Weights of a small GPT-style language model, trained from scratch on English Wikipedia.
Training: a variant of Muon for these matrices, 4973 steps.
Each number is 50 + 10 x the weight over its row's rms, rounded and kept within 0 to 99. Layers, rows and columns count from 0. The size before them is the row's rms in percent of the matrix's.

# down: layer 3 MLP down (transposed), 512x128, rms 0.194, rows 416-435, columns 96-127
# up: layer 3 MLP up, 512x128, rms 0.409, rows 417-436, columns 96-127
down416 105:55 46 52 56 50 38 52 55 55 55 45 55 57 57 35 62 50 35 61 58 51 50 55 34 39 37 59 35 47 53 37 54
up417 113:38 61 53 55 51 44 40 59 56 33 46 38 58 60 45 52 46 52 67 59 42 35 40 42 61 46 59 40 52 63 30 70
down417 110:69 60 35 49 33 44 62 54 45 49 67 36 36 61 58 61 63 53 47 48 46 52 53 60 60 23 62 35 53 57 53 57
up418 108:54 42 60 26 45 46 41 57 48 50 47 47 50 20 37 54 38 51 62 40 59 61 45 43 52 40 48 53 55 58 47 40
down418 107:50 52 46 32 44 49 53 50 51 32 46 50 39 47 52 54 49 54 56 51 63 39 69 33 62 35 45 45 45 39 50 35
up419 094:50 38 46 44 27 39 50 62 42 46 55 40 58 54 48 51 62 55 55 28 40 60 37 64 53 61 33 64 66 45 51 60
down419 100:51 56 51 56 48 50 39 47 60 67 68 37 56 62 31 58 31 55 45 57 52 53 66 38 28 67 57 42 53 37 33 45
up420 098:45 43 64 78 47 55 33 53 56 57 43 54 66 44 44 55 31 46 63 61 58 30 48 60 70 52 45 37 31 56 56 54
down420 092:51 54 53 43 36 36 61 39 60 57 58 32 53 52 60 44 55 42 47 45 52 59 29 59 37 41 51 50 53 54 44 65
up421 101:69 55 62 49 57 61 44 64 38 40 51 42 49 47 57 36 56 61 57 59 44 44 47 49 51 63 59 62 68 67 49 34
down421 106:37 39 42 41 58 52 36 57 69 59 35 50 45 48 42 39 45 62 54 41 58 62 59 50 49 53 54 39 34 48 57 40
up422 095:69 49 46 69 50 63 50 46 36 40 54 44 60 67 43 53 30 50 44 54 54 52 66 52 42 40 33 57 44 52 49 58
down422 094:62 64 58 46 50 63 38 59 51 43 54 58 56 48 63 56 43 62 42 44 40 38 45 53 43 43 51 44 47 61 65 28
up423 093:50 41 44 53 43 71 65 39 44 47 45 60 46 36 79 55 39 53 53 58 53 49 59 44 56 66 42 37 46 61 61 47
down423 098:40 60 59 48 44 42 46 50 45 69 47 56 45 52 48 43 61 43 37 50 61 50 65 63 40 47 45 65 60 68 40 62
up424 108:33 24 61 58 64 45 39 35 54 44 63 51 47 48 37 55 82 49 54 51 60 59 39 60 53 65 48 28 44 51 35 47
down424 107:38 49 48 43 52 49 52 57 41 49 56 46 63 50 52 67 44 69 37 55 45 46 48 58 48 55 27 52 45 42 49 59
up425 105:44 33 52 40 44 51 49 36 48 47 55 61 47 73 53 34 45 60 57 49 69 69 44 52 73 49 40 55 38 35 56 55
down425 102:36 52 46 35 56 48 52 44 53 52 53 48 44 42 64 58 57 60 56 56 62 44 43 56 61 26 61 44 64 35 47 52
up426 100:56 58 29 46 64 44 67 61 41 41 31 43 52 43 56 39 50 30 49 58 50 55 60 41 37 59 69 37 52 39 52 49
down426 089:35 55 58 32 40 46 33 35 52 41 64 65 42 55 47 47 53 69 50 52 72 45 53 56 36 59 39 61 42 61 50 62
up427 093:66 49 67 33 55 34 59 37 51 75 56 40 54 47 33 44 37 39 65 49 60 57 54 56 37 47 50 47 43 42 48 41
down427 091:51 55 59 52 53 53 52 53 46 36 50 58 38 40 67 65 52 58 26 44 32 55 35 47 61 36 61 57 44 51 56 47
up428 104:49 78 52 49 52 55 43 47 47 65 65 44 39 61 50 34 62 56 56 55 66 51 40 55 42 60 31 70 32 59 71 54
down428 095:29 59 33 61 50 58 47 61 49 44 71 56 63 58 46 47 39 61 41 44 56 52 58 40 35 37 71 48 43 38 61 57
up429 117:42 53 77 58 40 58 34 50 56 52 41 41 43 46 46 43 35 61 66 58 43 57 57 39 52 56 60 46 51 57 58 30
down429 121:47 38 57 43 44 60 48 42 49 52 59 38 47 70 41 42 59 55 51 45 67 54 73 47 44 43 63 41 47 39 51 43
up430 102:59 50 48 44 55 58 72 47 33 48 44 66 49 57 41 56 51 53 45 58 44 55 49 32 37 64 59 37 53 40 52 33
down430 097:32 68 45 39 38 42 48 48 58 45 51 30 58 46 41 52 41 54 63 55 44 60 37 47 66 60 39 62 37 44 62 45
up431 103:59 55 54 50 58 42 43 60 48 54 56 65 47 35 52 47 31 61 49 53 59 65 55 57 42 63 53 43 55 50 39 48
down431 100:52 57 64 51 49 53 55 51 50 45 48 34 28 44 39 63 43 58 47 37 66 47 52 49 64 55 66 32 50 46 60 59
up432 105:56 26 76 34 43 68 39 58 45 57 47 49 31 41 67 64 63 53 44 52 59 66 48 38 57 26 62 47 43 56 53 50
down432 110:65 37 65 46 49 56 61 69 60 35 52 31 48 50 56 52 56 52 52 53 53 64 34 44 45 55 77 58 61 55 45 42
up433 093:40 42 57 39 48 43 51 53 32 75 46 53 53 47 49 47 57 51 40 52 45 58 58 53 49 44 33 44 52 46 63 63
down433 094:54 55 44 68 47 52 51 59 44 63 38 59 59 53 47 42 53 63 68 59 49 49 64 47 43 29 35 43 34 60 32 44
up434 104:45 69 63 51 51 54 45 62 65 54 31 54 45 49 38 54 56 65 47 51 32 44 50 50 77 41 58 50 64 59 71 46
down434 093:50 28 50 47 67 47 37 27 45 43 51 47 60 52 44 36 65 35 45 32 45 59 39 36 41 53 59 32 43 27 56 48
up435 096:51 49 41 42 43 66 60 33 50 61 57 47 38 59 37 73 47 54 53 62 48 47 69 50 37 42 55 42 59 49 61 64
down435 093:34 42 57 53 38 35 46 45 51 63 56 32 54 56 51 41 43 49 40 49 65 57 69 49 50 43 41 53 25 47 32 45
up436 103:65 65 48 51 55 45 45 53 67 71 74 36 44 48 40 47 41 77 43 37 49 51 38 55 56 60 41 46 37 72 44 44